Weights of a small transformer language model.
Size: 20 layers, width 384, 6 heads of 64.
Each number is 200 + 20 x the weight over its row's rms, rounded and kept within 0 to 999. Layers, rows and columns count from 0. The size before them is the row's rms in percent of the matrix's.

# v: layer 14 attention value, 384x384, rms 0.0715, rows 224-255, columns 192-287
# o: layer 14 attention output (transposed), 384x384, rms 0.0532, rows 224-255, columns 192-287
# q: layer 14 attention query, 384x384, rms 0.0464, rows 256-259, columns 192-287
# k: layer 14 attention key, 384x384, rms 0.0464, rows 256-259, columns 192-287
v224,100,190,196,178,192,204,226,193,173,158,190,196,197,191,205,196,220,222,223,205,180,186,199,201,203,213,181,220,214,198,173,206,202,208,184,226,208,219,210,185,181,170,198,228,195,195,206,231,186,177,190,236,141,187,160,209,188,211,185,187,190,207,217,168,219,235,207,197,207,220,204,176,195,180,201,207,203,253,157,217,171,204,193,215,198,170,233,206,173,199,215,199,209,172,204,232,232
o224,103,213,240,235,236,216,191,208,218,243,185,194,204,180,186,185,159,183,169,181,224,195,188,233,201,195,204,203,188,207,204,183,192,190,242,191,184,214,208,207,176,223,188,206,234,221,172,160,195,218,210,162,229,192,216,178,212,206,180,201,181,159,234,200,173,190,183,200,211,190,220,205,194,184,204,178,169,214,237,197,189,191,192,218,222,205,211,168,227,196,194,189,233,198,195,182,187
v225,100,195,194,200,230,191,170,163,218,225,157,179,189,178,227,188,228,192,220,220,188,220,217,170,177,218,220,182,230,171,213,220,222,156,185,189,191,214,178,206,188,199,218,231,215,218,201,193,198,207,224,206,177,197,205,172,226,204,181,195,184,203,174,182,209,205,185,199,168,213,221,203,194,205,170,191,159,204,211,237,159,156,180,245,213,207,210,194,227,251,189,173,200,235,193,207,197
o225,104,211,182,188,194,196,240,217,213,225,206,215,206,233,169,187,204,197,198,174,217,183,231,187,204,189,199,201,177,192,227,189,191,218,201,195,231,187,182,223,203,195,233,216,173,190,188,222,201,179,228,206,203,191,196,236,161,196,185,172,186,234,214,197,204,203,207,185,203,200,185,210,210,198,173,212,185,154,214,209,264,184,212,217,193,177,212,201,162,216,213,175,226,154,194,183,195
v226,088,229,175,226,228,179,237,176,211,159,200,200,193,190,184,236,194,197,195,160,225,186,225,244,194,221,189,174,224,199,219,197,195,208,192,174,178,198,205,171,208,196,202,177,214,240,188,189,187,194,188,258,230,182,227,190,198,201,205,202,191,188,222,212,198,174,206,211,258,205,193,196,154,179,208,231,208,217,233,224,178,239,201,223,219,192,220,164,201,206,219,209,180,196,215,216,174
o226,095,211,213,187,217,211,205,197,212,226,205,240,211,231,187,183,213,215,188,213,209,212,213,156,211,188,203,178,191,207,199,186,174,215,181,211,204,223,193,195,188,179,204,217,192,214,193,195,172,207,203,173,170,219,188,228,212,259,176,211,165,237,199,184,195,236,182,230,185,204,217,194,216,153,179,196,186,211,227,200,197,217,204,170,217,203,208,203,173,223,154,203,176,209,181,204,227
v227,092,165,178,210,193,213,200,192,198,213,223,199,199,250,201,194,197,212,195,171,237,198,198,208,205,172,190,192,167,188,200,158,183,163,205,196,228,170,196,182,198,188,185,238,187,207,215,225,160,186,204,155,194,196,203,210,194,207,215,208,208,221,180,197,169,179,173,185,224,175,199,205,179,181,202,234,191,215,204,178,234,220,188,199,214,174,189,195,196,169,216,158,210,184,153,228,170
o227,096,202,219,194,195,197,220,217,183,195,200,222,197,176,213,202,203,190,199,195,210,168,190,172,207,184,200,248,235,196,186,239,228,193,165,188,199,223,185,241,212,194,190,208,226,172,210,187,218,217,216,184,177,207,216,208,185,202,216,250,212,204,195,208,200,216,203,188,202,200,212,199,211,217,217,192,231,233,214,210,181,178,171,229,186,152,219,201,196,244,204,229,189,205,217,171,217
v228,095,184,225,200,211,175,218,198,185,203,223,181,225,211,196,174,220,197,200,194,210,174,183,224,187,200,191,177,219,206,187,205,204,184,238,139,187,201,181,207,186,193,207,222,208,228,200,215,211,199,210,189,175,191,218,206,156,203,216,197,184,198,175,215,212,170,188,175,218,219,240,196,208,191,194,222,244,205,203,217,201,226,179,188,218,218,184,201,196,212,233,218,189,221,208,201,192
o228,099,226,203,188,193,229,166,218,192,205,168,246,156,202,222,244,199,203,185,170,161,216,202,192,198,183,174,217,214,194,219,188,158,183,172,218,195,227,168,197,209,199,192,189,167,228,198,196,199,208,216,166,179,185,200,251,211,213,211,191,195,219,206,167,192,184,178,204,185,188,160,188,211,220,164,191,214,221,192,167,160,171,206,233,221,204,189,196,227,189,217,173,225,206,196,183,214
v229,105,210,186,207,179,181,189,165,200,174,203,183,202,206,190,213,195,200,218,170,250,221,187,230,201,208,204,196,223,184,195,222,206,191,186,203,192,196,203,166,198,220,259,213,201,219,173,230,167,197,188,216,182,210,219,203,212,190,201,227,188,232,199,220,194,215,226,198,187,223,202,224,202,207,224,240,219,203,199,194,213,225,198,199,183,218,180,212,173,192,229,226,237,186,217,203,230
o229,101,178,199,211,222,201,200,188,210,192,216,205,229,177,236,186,194,185,169,203,218,157,225,190,185,226,189,210,187,167,219,205,177,204,208,214,216,214,175,196,220,208,197,181,214,227,235,221,217,191,203,187,197,188,192,189,180,221,221,195,200,196,205,216,201,177,197,211,221,169,192,165,207,199,180,210,182,199,189,192,169,215,203,211,205,211,244,192,234,178,169,197,209,182,141,214,210
v230,095,209,191,192,221,174,203,211,191,201,181,212,194,124,198,226,182,194,188,164,175,195,193,191,198,216,196,208,192,215,176,225,236,199,188,152,211,180,223,163,220,192,196,201,213,224,214,212,204,222,186,204,201,185,243,214,201,184,216,233,185,182,205,204,223,215,185,189,211,188,178,199,195,192,226,173,173,238,193,214,179,199,226,187,204,227,191,150,206,196,190,186,204,224,186,196,213
o230,100,201,209,188,212,196,192,226,192,197,184,184,199,177,197,210,180,203,202,189,175,210,238,231,204,184,242,188,200,188,216,212,196,186,199,242,192,226,225,206,180,220,231,185,182,161,181,214,196,180,198,177,213,226,186,177,200,212,203,214,217,238,190,170,197,202,218,239,174,217,191,216,202,214,193,194,201,178,213,168,208,195,213,178,232,197,217,211,164,180,199,185,217,212,180,192,219
v231,092,194,206,220,181,218,179,221,157,212,199,209,193,179,223,193,213,207,167,199,210,210,214,197,237,212,167,167,214,214,161,198,208,190,190,223,190,171,250,219,201,208,196,213,197,204,171,182,213,204,174,186,203,256,162,187,195,175,201,228,203,166,233,163,206,175,188,232,230,233,196,203,211,191,212,192,191,173,182,225,213,180,227,203,213,216,218,186,222,187,190,200,213,171,171,192,186
o231,101,191,138,201,185,228,220,202,213,180,213,183,181,227,220,221,189,192,234,205,180,220,205,232,196,193,215,207,197,184,219,182,222,168,194,186,195,231,219,162,200,186,201,185,209,223,223,253,188,212,198,191,183,167,204,209,237,190,226,180,192,216,205,227,235,206,221,181,189,133,193,210,203,219,227,188,174,210,231,178,212,185,212,166,175,204,174,228,210,199,186,240,191,216,214,200,241
v232,098,224,215,215,200,181,180,216,177,215,208,232,184,164,179,205,223,197,203,184,220,178,190,238,196,234,226,168,185,207,184,224,230,227,222,192,174,186,178,207,189,166,185,222,197,230,204,191,208,215,184,204,225,220,205,190,185,187,221,181,189,226,160,218,190,194,193,183,200,146,194,214,184,193,195,215,213,204,241,223,198,249,224,202,226,204,174,201,188,199,199,190,203,209,199,191,198
o232,099,150,227,207,210,208,212,190,166,171,211,196,187,168,189,217,215,182,168,196,190,223,188,174,219,198,202,192,218,181,226,185,170,189,212,225,205,223,199,203,198,195,196,203,163,231,171,219,176,183,181,241,193,171,173,232,244,206,190,216,174,200,195,188,198,201,196,225,190,205,258,246,172,203,218,184,212,212,221,161,188,207,169,203,177,174,241,185,206,230,223,224,244,220,200,184,207
v233,089,196,200,172,223,228,214,222,164,199,193,208,212,230,210,201,206,206,214,248,211,204,200,229,192,200,181,225,202,156,196,215,179,196,177,206,215,206,194,205,180,181,200,219,187,158,212,189,197,197,211,213,146,208,198,193,191,252,225,195,193,213,201,193,221,211,211,174,193,194,202,190,205,212,179,171,220,208,213,164,185,169,193,179,215,194,226,200,222,201,212,173,197,224,204,208,218
o233,096,211,198,213,164,185,241,193,177,195,182,168,169,174,195,198,221,213,178,176,163,185,180,197,204,162,210,164,198,207,226,226,226,237,180,198,203,186,200,236,170,200,223,220,225,180,165,206,185,167,181,198,256,238,176,194,193,200,186,186,217,176,201,209,171,248,153,192,204,168,188,205,200,197,209,193,182,177,196,210,204,188,208,233,208,219,188,202,209,213,225,188,161,188,191,169,173
v234,086,177,224,165,193,191,201,188,198,226,191,186,216,202,175,160,198,183,183,199,188,202,218,208,213,217,228,195,190,200,182,221,191,188,184,153,213,208,196,225,219,158,190,184,210,171,187,221,207,171,208,199,185,205,185,204,176,186,208,180,200,214,184,193,217,125,157,187,212,213,206,225,199,203,173,196,218,219,202,200,242,185,197,220,251,227,202,196,212,215,185,203,193,234,225,195,208
o234,093,205,205,252,195,202,197,178,230,190,212,201,159,182,223,219,199,217,193,203,193,200,202,197,198,214,177,206,183,184,220,214,189,219,196,214,184,220,184,217,202,194,210,191,201,198,227,224,212,205,203,190,171,178,192,204,225,214,230,196,205,183,167,209,159,198,214,189,220,226,205,211,199,204,154,214,181,209,187,194,195,177,223,191,159,199,196,222,187,191,214,205,164,186,160,191,189
v235,096,195,175,189,183,189,195,172,192,168,193,192,163,135,221,210,195,198,206,191,187,191,175,191,170,195,188,249,220,208,198,211,186,220,145,173,226,207,214,163,204,221,215,196,185,221,206,227,154,216,185,196,208,178,255,187,200,232,211,202,172,189,208,198,186,190,217,210,222,218,214,224,204,158,171,224,173,239,182,202,210,183,199,178,205,178,202,164,209,200,178,195,196,187,190,219,220
o235,102,194,228,199,216,168,200,199,212,225,192,179,192,196,177,184,198,220,222,242,218,192,233,187,191,188,190,173,176,206,203,219,198,193,203,222,196,193,221,155,223,209,188,177,206,181,212,204,259,200,164,202,204,206,165,192,213,188,197,197,256,177,216,206,246,196,181,210,240,205,202,187,214,225,238,192,202,195,168,205,217,192,188,198,218,220,234,241,200,207,215,197,243,197,211,191,205
v236,090,181,212,198,210,201,250,175,213,200,200,205,195,198,215,205,225,187,221,211,175,188,184,209,202,235,186,186,168,212,189,189,213,190,206,199,207,189,184,189,187,192,230,204,219,177,230,198,180,193,232,221,171,160,197,175,173,181,205,159,187,210,208,202,189,177,232,187,208,207,210,218,202,177,204,180,173,212,205,233,169,213,209,231,188,184,180,219,205,192,220,214,165,205,214,206,220
o236,096,206,215,183,180,193,201,216,188,183,182,221,228,207,212,190,199,222,177,181,162,210,231,193,215,205,226,221,203,185,224,222,225,174,208,201,235,225,192,204,171,198,189,234,198,240,180,204,235,203,175,180,213,212,214,178,202,201,185,177,196,154,194,160,195,213,218,203,165,206,225,176,198,208,210,206,228,207,234,189,177,241,198,176,197,178,218,190,206,178,205,195,170,184,170,200,186
v237,095,204,193,203,195,179,204,183,198,220,221,206,233,234,197,220,186,165,220,185,188,220,177,173,241,249,221,185,161,204,200,206,198,185,221,164,171,169,150,222,177,205,223,190,202,200,170,212,222,154,215,170,183,233,193,205,194,181,217,154,214,191,226,252,184,172,185,241,158,197,160,195,190,167,181,172,182,213,194,180,189,183,176,182,178,179,190,186,218,172,199,217,218,189,198,214,188
o237,102,191,206,221,197,223,187,214,243,189,195,166,183,220,204,208,206,248,231,192,202,186,185,208,184,216,200,233,236,219,153,184,217,227,211,205,221,184,210,205,202,207,195,189,168,204,202,181,187,220,227,189,224,219,198,200,205,181,194,218,183,167,220,203,182,217,231,160,224,196,175,182,212,201,176,202,221,194,192,212,177,208,221,161,195,179,209,217,205,234,222,196,228,199,175,202,191
v238,091,221,202,201,205,184,210,185,197,167,210,202,187,157,201,184,253,193,214,209,198,187,181,190,214,217,193,225,265,223,234,206,196,188,171,178,202,226,216,202,192,213,229,180,207,225,213,208,211,185,211,184,202,188,215,186,186,217,189,216,203,235,196,205,191,187,206,190,249,243,241,232,182,199,173,210,207,196,226,227,193,191,206,219,197,196,212,182,239,191,215,196,196,200,212,224,175
o238,103,180,168,194,201,205,201,158,203,194,191,224,185,192,172,219,166,219,206,208,158,208,197,179,217,197,231,184,183,180,189,208,195,187,213,223,182,203,239,218,194,193,163,190,224,234,203,174,223,196,170,205,187,200,195,234,198,198,194,193,199,184,217,238,199,189,211,213,195,199,235,181,212,175,215,242,248,202,216,176,204,205,164,179,210,191,199,212,213,192,184,191,166,185,176,205,216
v239,098,194,174,206,210,224,169,202,207,222,200,174,230,177,196,233,165,206,181,195,190,199,228,203,167,246,191,203,165,204,191,204,229,193,200,193,215,196,236,182,210,197,229,227,194,202,203,197,182,216,202,195,186,195,192,181,174,208,171,208,158,175,208,209,235,211,237,220,204,213,188,173,216,238,195,165,161,204,170,177,174,190,209,198,193,216,214,182,193,205,175,205,183,191,193,205,193
o239,099,196,202,199,177,196,199,216,202,212,221,200,193,205,211,232,221,193,192,220,214,172,201,227,193,206,233,198,210,192,218,180,229,169,190,229,216,206,181,207,219,181,215,193,237,199,204,188,201,180,189,245,182,207,219,212,175,211,205,200,179,218,187,174,231,228,177,192,223,195,225,195,175,189,194,232,199,206,174,168,167,193,220,215,194,168,197,196,173,189,169,160,187,187,202,195,226
v240,104,251,188,211,220,175,248,158,202,200,217,263,215,181,194,205,209,200,220,178,166,199,191,208,208,220,197,155,202,214,175,181,208,198,184,181,187,208,219,196,218,165,203,213,168,217,178,181,192,212,172,200,223,175,236,171,219,172,207,221,200,200,187,243,229,170,179,199,202,215,185,250,199,220,201,194,222,189,198,231,189,192,210,202,196,191,197,211,163,189,178,233,190,193,212,164,210
o240,104,214,223,202,171,214,179,193,183,227,185,210,203,224,221,206,209,150,192,225,198,219,233,205,152,227,211,184,216,167,196,203,181,181,208,226,182,202,225,213,197,223,191,168,207,246,187,193,214,199,236,199,192,196,201,183,225,203,187,162,197,215,233,193,196,194,196,174,191,151,222,203,224,179,149,202,175,191,198,221,232,203,199,221,190,188,187,183,198,206,248,214,160,184,204,211,223
v241,096,175,224,210,207,211,217,221,178,218,214,180,208,142,206,207,176,190,158,222,194,159,181,194,194,228,224,248,185,148,196,210,241,201,201,241,157,194,176,207,196,193,195,184,217,218,206,228,173,161,203,174,202,193,178,213,190,179,244,188,172,205,216,205,195,184,215,198,227,177,205,202,205,191,209,217,213,222,181,208,186,156,207,202,215,232,180,159,234,182,226,196,206,197,187,203,215
o241,097,227,192,198,193,172,178,198,206,187,195,177,198,223,216,208,204,208,199,205,154,176,203,193,219,189,174,216,189,202,179,201,198,180,203,131,224,201,190,167,205,193,200,171,196,224,228,195,198,242,185,212,213,195,218,190,181,208,200,240,223,184,209,194,203,180,217,209,221,212,214,176,184,212,231,203,181,231,183,158,198,228,166,179,186,163,194,209,191,210,218,216,207,204,194,188,204
v242,087,212,170,180,219,189,192,185,189,179,195,202,197,214,170,209,189,191,231,174,190,244,198,236,174,160,183,170,203,190,213,181,184,218,193,190,229,220,254,195,204,190,200,193,200,213,214,212,193,229,213,193,203,227,190,201,218,173,198,205,236,206,205,201,193,198,199,213,201,206,184,193,238,216,186,221,172,184,190,187,189,193,179,172,196,207,194,190,221,161,193,180,216,230,217,211,208
o242,097,155,214,204,207,246,219,218,183,206,214,203,191,173,241,200,195,192,177,223,201,180,200,179,198,201,237,213,200,206,205,224,170,189,209,158,212,136,176,210,203,200,148,207,202,160,157,201,238,208,178,193,193,219,177,219,225,192,178,199,213,233,176,217,205,199,201,182,212,172,201,189,175,207,193,211,242,193,221,200,199,166,199,210,201,202,216,194,222,213,183,199,147,193,160,185,220
v243,091,214,228,187,214,216,184,225,181,208,184,211,218,221,251,215,215,178,240,220,212,192,210,203,218,219,192,204,187,192,218,216,226,229,195,218,203,208,182,221,179,257,201,206,179,225,177,178,198,212,207,204,226,213,181,214,221,212,221,207,225,210,193,224,193,179,209,233,202,179,198,171,189,225,188,194,196,205,150,189,198,172,175,209,212,206,174,208,195,209,209,213,215,188,185,213,222
o243,097,205,216,182,218,186,218,195,184,169,208,207,212,200,193,232,195,216,187,192,219,221,189,209,203,164,231,203,175,221,160,224,183,179,201,183,208,193,228,197,228,166,190,239,215,196,177,182,170,173,227,196,185,187,208,222,206,195,203,195,200,217,196,141,223,218,194,184,206,191,184,189,178,200,200,198,204,178,216,211,195,175,208,193,173,204,228,198,215,180,213,178,279,208,241,246,183
v244,105,169,192,204,185,180,231,184,220,203,231,187,206,214,151,217,197,222,194,176,247,185,178,219,178,186,214,237,186,187,200,170,169,218,233,173,182,213,196,236,211,206,180,191,175,195,174,181,201,201,154,209,178,184,243,198,196,205,213,209,204,193,198,248,183,228,215,211,158,204,199,188,180,214,203,251,234,222,198,196,211,217,232,178,200,176,214,191,204,221,231,206,204,199,197,185,200
o244,109,173,230,176,190,192,211,193,204,175,169,196,179,249,227,226,169,167,191,228,186,196,199,211,194,193,186,177,178,183,191,228,211,233,208,188,211,208,166,183,223,222,221,218,218,221,218,218,173,184,204,234,246,201,210,172,217,223,229,203,203,234,220,158,185,224,231,209,224,208,163,205,231,196,205,228,203,189,181,205,212,207,204,194,201,208,220,177,231,201,219,207,166,184,183,199,230
v245,094,220,185,192,209,174,197,218,196,227,261,231,235,192,182,197,193,197,156,173,205,152,182,212,225,237,204,187,225,202,167,225,205,205,228,170,189,198,206,187,194,197,187,190,223,141,208,182,181,201,243,240,188,183,205,197,186,198,211,191,224,226,186,191,170,196,197,191,213,207,179,203,179,185,175,209,220,211,173,207,177,186,234,231,220,201,174,225,201,180,189,177,205,229,210,189,185
o245,096,199,212,250,204,191,219,193,269,203,208,193,190,257,199,157,213,155,182,189,208,185,218,220,198,179,203,196,184,201,244,214,180,241,222,167,207,231,226,229,206,180,205,190,165,227,190,208,207,194,199,197,211,196,198,173,204,159,183,177,183,222,199,238,164,207,199,193,188,188,205,197,213,175,198,221,222,195,220,204,195,191,168,204,185,224,210,208,222,215,204,214,187,243,168,224,187
v246,092,197,170,204,201,219,179,157,213,186,206,197,182,238,216,233,160,206,222,228,195,218,221,184,222,204,202,146,169,215,174,179,182,221,162,219,204,172,166,218,161,173,202,210,252,174,236,236,177,218,218,191,189,190,205,205,207,191,222,201,220,210,206,202,195,191,259,209,201,191,203,175,189,194,199,181,200,177,181,196,185,204,211,191,173,180,219,203,172,171,183,180,212,187,179,178,168
o246,101,245,203,218,197,187,185,195,200,186,217,195,192,228,208,193,252,218,173,212,181,231,182,221,186,235,201,200,229,183,211,236,221,194,195,191,196,212,211,179,219,237,211,205,186,172,158,190,218,153,203,189,167,179,202,181,172,197,231,195,187,189,207,215,215,197,181,208,211,177,179,197,188,174,193,206,256,150,224,221,184,199,242,226,184,205,171,218,203,229,188,216,180,196,221,179,228
v247,100,227,199,216,242,211,195,163,193,192,184,189,198,222,197,218,217,190,183,226,202,200,179,207,232,182,189,198,204,246,199,184,173,212,184,202,169,186,197,191,195,217,182,169,165,207,194,208,219,188,153,176,227,210,209,205,216,170,185,207,197,196,196,180,213,195,166,187,159,202,245,205,203,204,193,217,259,205,214,205,214,196,231,205,191,217,196,221,218,194,210,205,219,189,214,200,197
o247,101,221,195,217,171,224,172,203,198,209,196,181,207,175,200,192,188,186,194,206,206,207,185,222,159,216,182,199,207,192,158,181,205,186,197,188,211,220,176,236,182,201,217,195,246,203,187,217,215,206,224,213,195,202,208,183,203,209,204,154,220,217,158,247,205,150,192,179,206,216,198,200,191,210,192,206,204,173,210,204,172,200,189,201,207,249,187,220,199,209,220,186,238,183,171,180,197
v248,091,178,180,218,167,238,204,206,198,195,225,171,192,163,199,196,232,206,191,214,201,206,186,217,195,186,196,201,178,187,201,196,202,184,250,171,215,200,211,160,210,191,211,228,204,176,200,218,176,199,197,226,188,199,185,198,173,186,186,215,177,202,212,159,174,218,213,158,208,217,172,197,202,188,185,171,159,190,170,174,193,203,204,200,208,185,190,216,206,219,226,201,175,226,199,229,244
o248,097,183,229,159,213,176,189,179,183,201,211,236,212,202,229,195,181,177,219,157,201,183,270,244,218,184,208,194,209,209,185,163,171,168,188,164,218,206,200,212,210,228,240,189,191,192,160,144,225,168,195,150,211,175,165,228,231,235,179,180,221,216,185,223,206,177,186,200,196,184,219,212,180,244,215,208,174,215,183,216,212,197,195,233,197,228,202,225,220,188,177,201,217,200,163,173,172
v249,090,183,206,193,213,210,222,219,215,204,187,189,170,182,185,213,195,194,201,207,176,191,195,218,196,180,198,197,183,223,198,175,236,196,181,175,232,207,224,194,231,176,190,192,204,195,186,195,184,211,223,208,213,193,153,202,186,186,186,185,204,186,216,173,211,146,185,197,246,195,209,184,224,216,222,169,163,201,205,211,197,191,183,175,209,202,194,191,223,202,176,162,183,237,189,175,246
o249,095,205,201,181,195,192,202,209,215,177,194,205,168,238,214,201,203,195,198,197,193,187,228,205,189,192,188,209,208,184,182,209,174,197,180,167,203,185,207,189,167,196,203,183,185,188,182,175,216,197,219,233,162,216,202,210,206,200,214,231,215,151,207,203,197,233,192,219,156,219,204,226,193,198,217,226,194,188,164,186,195,210,202,191,207,180,204,191,190,193,197,175,181,179,193,218,212
v250,085,216,169,191,204,211,190,193,203,175,197,158,211,229,228,183,193,191,211,198,197,221,172,195,213,189,208,229,220,191,181,197,191,198,168,192,204,188,194,162,183,208,202,196,161,202,203,189,196,218,168,178,210,168,237,167,196,178,165,217,183,194,191,205,196,205,187,178,209,221,218,216,190,164,205,199,173,200,197,187,205,196,184,203,207,181,194,175,222,180,212,215,210,161,198,246,187
o250,092,198,221,204,206,221,192,171,192,213,186,226,206,187,174,197,185,227,215,238,209,168,221,168,212,214,191,186,206,204,226,188,230,199,208,208,220,213,191,208,243,197,227,202,197,192,184,208,221,196,221,201,210,203,195,234,197,179,197,184,210,153,194,216,212,199,200,204,190,181,212,180,191,217,207,170,168,156,176,201,213,183,212,194,225,225,163,231,195,213,193,208,197,265,214,165,195
v251,100,220,231,196,192,214,165,226,192,178,220,215,223,236,176,212,182,202,193,198,195,230,240,214,224,219,185,200,196,201,169,221,223,219,206,180,187,160,175,242,206,216,190,186,208,174,198,208,224,202,193,175,205,207,167,198,178,182,198,191,248,229,175,217,233,179,190,204,171,194,178,205,235,178,189,186,233,162,179,153,222,181,211,168,188,178,178,207,193,193,209,229,202,223,219,195,198
o251,103,183,206,205,184,202,194,211,231,264,186,187,190,182,209,214,184,207,200,190,193,206,172,181,197,238,212,197,208,210,178,190,179,198,196,205,213,187,238,244,190,229,196,190,222,206,215,162,165,182,205,242,159,210,193,178,213,176,202,180,187,157,214,241,191,195,210,205,209,183,205,210,205,206,169,202,220,196,192,209,190,205,205,230,177,238,187,175,209,186,211,223,151,215,222,201,193
v252,089,188,215,223,222,185,208,156,156,197,162,210,178,160,202,175,193,230,178,202,189,229,210,222,246,233,209,175,234,196,207,189,198,202,228,222,198,182,204,200,238,202,219,210,186,190,194,195,195,190,201,199,229,225,189,182,229,198,185,214,199,209,199,189,209,208,230,192,235,203,191,177,212,202,187,231,214,231,179,225,175,208,167,175,185,210,229,196,202,165,184,204,139,210,177,194,186
o252,097,216,191,195,207,236,200,231,212,225,226,163,209,204,173,196,174,177,209,180,180,175,247,171,198,194,202,214,235,158,213,195,188,180,192,213,177,195,206,208,204,192,187,190,209,212,175,170,198,226,179,219,203,185,225,200,220,215,186,184,201,195,171,174,162,196,170,167,181,198,188,204,196,196,194,185,168,212,211,184,240,176,201,182,177,194,171,194,178,240,175,206,174,197,187,213,201
v253,102,224,176,176,215,204,187,237,194,204,224,206,188,193,230,228,210,211,183,191,201,210,212,177,191,173,176,230,193,192,206,201,179,208,210,176,169,174,205,167,223,183,186,207,177,186,195,186,215,222,196,191,218,246,214,215,182,195,216,202,236,185,211,227,170,192,218,230,212,220,180,177,184,236,197,181,188,238,215,171,161,204,230,202,201,232,190,199,230,194,179,180,156,172,186,218,249
o253,105,204,218,192,229,193,189,200,233,183,202,173,156,236,204,186,195,213,199,212,198,213,174,203,222,203,217,189,199,239,208,191,205,197,182,179,226,202,227,228,225,173,215,204,233,201,199,219,193,214,174,211,229,206,190,196,229,209,224,200,218,196,154,203,227,214,154,207,192,190,202,194,185,201,192,236,218,189,217,228,206,213,219,185,185,235,199,214,196,206,179,173,222,205,211,234,151
v254,092,214,223,224,194,220,190,194,205,209,195,251,220,224,184,175,203,175,232,216,202,249,217,173,202,159,182,206,178,172,199,195,197,230,215,202,176,225,217,215,203,218,218,208,214,203,190,215,231,191,202,203,227,202,180,206,245,212,201,219,221,193,183,239,198,204,184,254,213,165,221,185,222,225,174,186,240,213,283,192,235,175,215,178,208,199,234,237,205,186,178,216,247,205,199,195,196
o254,098,220,198,193,214,184,241,178,194,170,176,180,214,165,223,233,219,219,170,199,202,203,179,210,194,195,175,185,236,241,199,216,176,211,190,180,201,173,194,207,205,209,180,204,192,197,202,222,197,207,212,189,203,184,210,199,185,161,199,202,183,239,208,218,181,194,170,157,212,196,177,205,181,192,177,195,211,202,211,227,199,217,172,206,191,209,182,205,200,217,239,199,209,164,205,215,229
v255,098,195,224,202,216,192,216,192,207,206,177,188,192,143,208,165,233,205,182,194,152,226,202,162,198,213,222,193,197,190,196,194,174,182,149,229,196,213,201,170,176,205,216,223,219,194,188,191,189,204,225,229,179,198,209,180,189,209,205,224,206,226,198,205,187,219,231,204,191,206,199,195,211,212,212,194,199,161,202,205,205,224,209,233,232,177,220,214,234,198,226,146,177,207,204,205,198
o255,102,201,151,174,208,188,193,204,223,186,218,222,204,222,196,174,204,218,209,191,215,159,230,223,209,238,188,215,197,206,220,208,219,215,210,168,200,222,212,195,176,213,190,212,190,207,195,177,195,202,184,179,187,175,235,204,208,225,196,188,203,178,220,193,172,219,188,199,227,196,229,207,203,161,174,210,209,202,178,198,207,197,201,172,187,177,208,180,184,177,188,252,214,202,209,176,203
q256,137,225,188,210,246,211,206,195,184,223,174,221,199,217,156,205,196,211,150,161,219,198,198,221,219,198,215,196,224,187,199,210,218,191,194,207,192,211,204,243,185,181,197,208,197,208,168,207,201,194,209,198,201,186,191,212,195,195,202,172,192,180,194,197,196,196,212,172,209,182,220,222,225,190,200,185,205,217,190,226,200,218,197,227,197,205,186,198,201,174,202,220,183,161,207,184,201
k256,120,157,204,226,209,248,180,181,177,155,186,219,177,227,165,179,197,228,217,185,227,177,211,170,206,203,202,185,207,200,196,207,208,183,199,164,170,212,173,220,211,199,212,197,201,218,191,189,197,197,214,214,180,198,208,215,194,170,172,180,193,149,205,170,166,241,224,185,232,195,203,220,187,192,198,199,196,232,182,215,166,225,213,205,215,200,189,207,211,190,165,209,234,184,221,159,221
q257,092,180,176,215,226,230,218,185,187,176,199,205,185,181,168,198,220,223,200,192,200,215,192,207,182,187,200,198,211,173,215,200,207,202,195,200,153,232,202,224,210,180,230,206,185,221,167,203,210,179,225,204,168,165,220,208,208,202,195,192,193,191,190,213,174,219,178,206,219,249,203,230,201,184,206,212,222,208,188,216,203,182,216,238,213,188,177,209,230,182,193,232,214,232,194,180,180
k257,072,185,164,170,176,195,177,186,213,205,177,221,195,198,160,165,200,211,212,190,200,189,179,186,204,186,197,192,208,224,185,193,198,212,205,164,212,215,158,215,234,192,174,164,218,217,214,171,166,185,192,197,166,196,189,213,225,204,203,190,217,170,164,199,210,190,219,172,222,193,170,199,186,205,196,179,147,215,190,182,183,228,182,229,195,179,224,199,226,182,189,212,237,168,220,184,182
q258,089,203,183,194,200,186,203,208,223,191,185,207,203,216,233,198,214,190,223,213,201,208,172,200,173,201,212,206,183,238,185,196,175,209,211,191,250,170,181,155,195,208,172,208,200,165,235,211,217,211,183,185,198,209,175,189,195,236,207,211,197,235,205,207,202,189,189,200,207,214,195,175,152,224,206,198,162,165,203,191,222,188,178,216,205,198,211,203,189,212,245,200,171,216,215,205,212
k258,079,208,254,208,207,195,204,241,216,217,207,173,200,253,240,223,202,212,194,227,204,206,208,217,166,187,235,242,201,209,239,208,228,212,184,242,228,210,229,191,150,222,197,210,218,201,215,226,237,190,190,175,257,208,178,209,193,213,196,224,196,202,207,222,206,226,213,203,183,204,202,211,182,199,211,209,170,205,211,225,197,173,214,185,209,201,193,191,173,229,205,175,207,207,209,193,213
q259,086,193,215,196,212,214,234,205,195,179,233,231,194,219,186,197,177,199,201,220,224,237,224,202,232,182,190,192,168,164,226,200,243,193,186,188,178,212,200,226,241,171,235,175,194,212,183,199,210,200,214,207,166,205,232,234,183,178,223,162,193,188,199,225,182,219,222,209,224,194,243,233,221,195,197,188,206,210,205,215,206,217,208,208,197,186,175,166,193,172,181,201,216,167,184,189,178
k259,084,225,212,175,224,208,257,189,190,197,152,258,189,189,163,174,189,215,194,161,189,180,234,181,221,204,184,208,200,207,197,203,206,195,174,157,179,174,202,226,214,173,201,207,216,223,172,200,189,168,192,183,188,203,197,188,216,185,216,179,200,134,210,183,184,165,270,210,212,187,214,221,194,178,180,199,190,227,200,197,195,233,213,202,214,195,198,223,224,188,192,184,242,190,208,195,202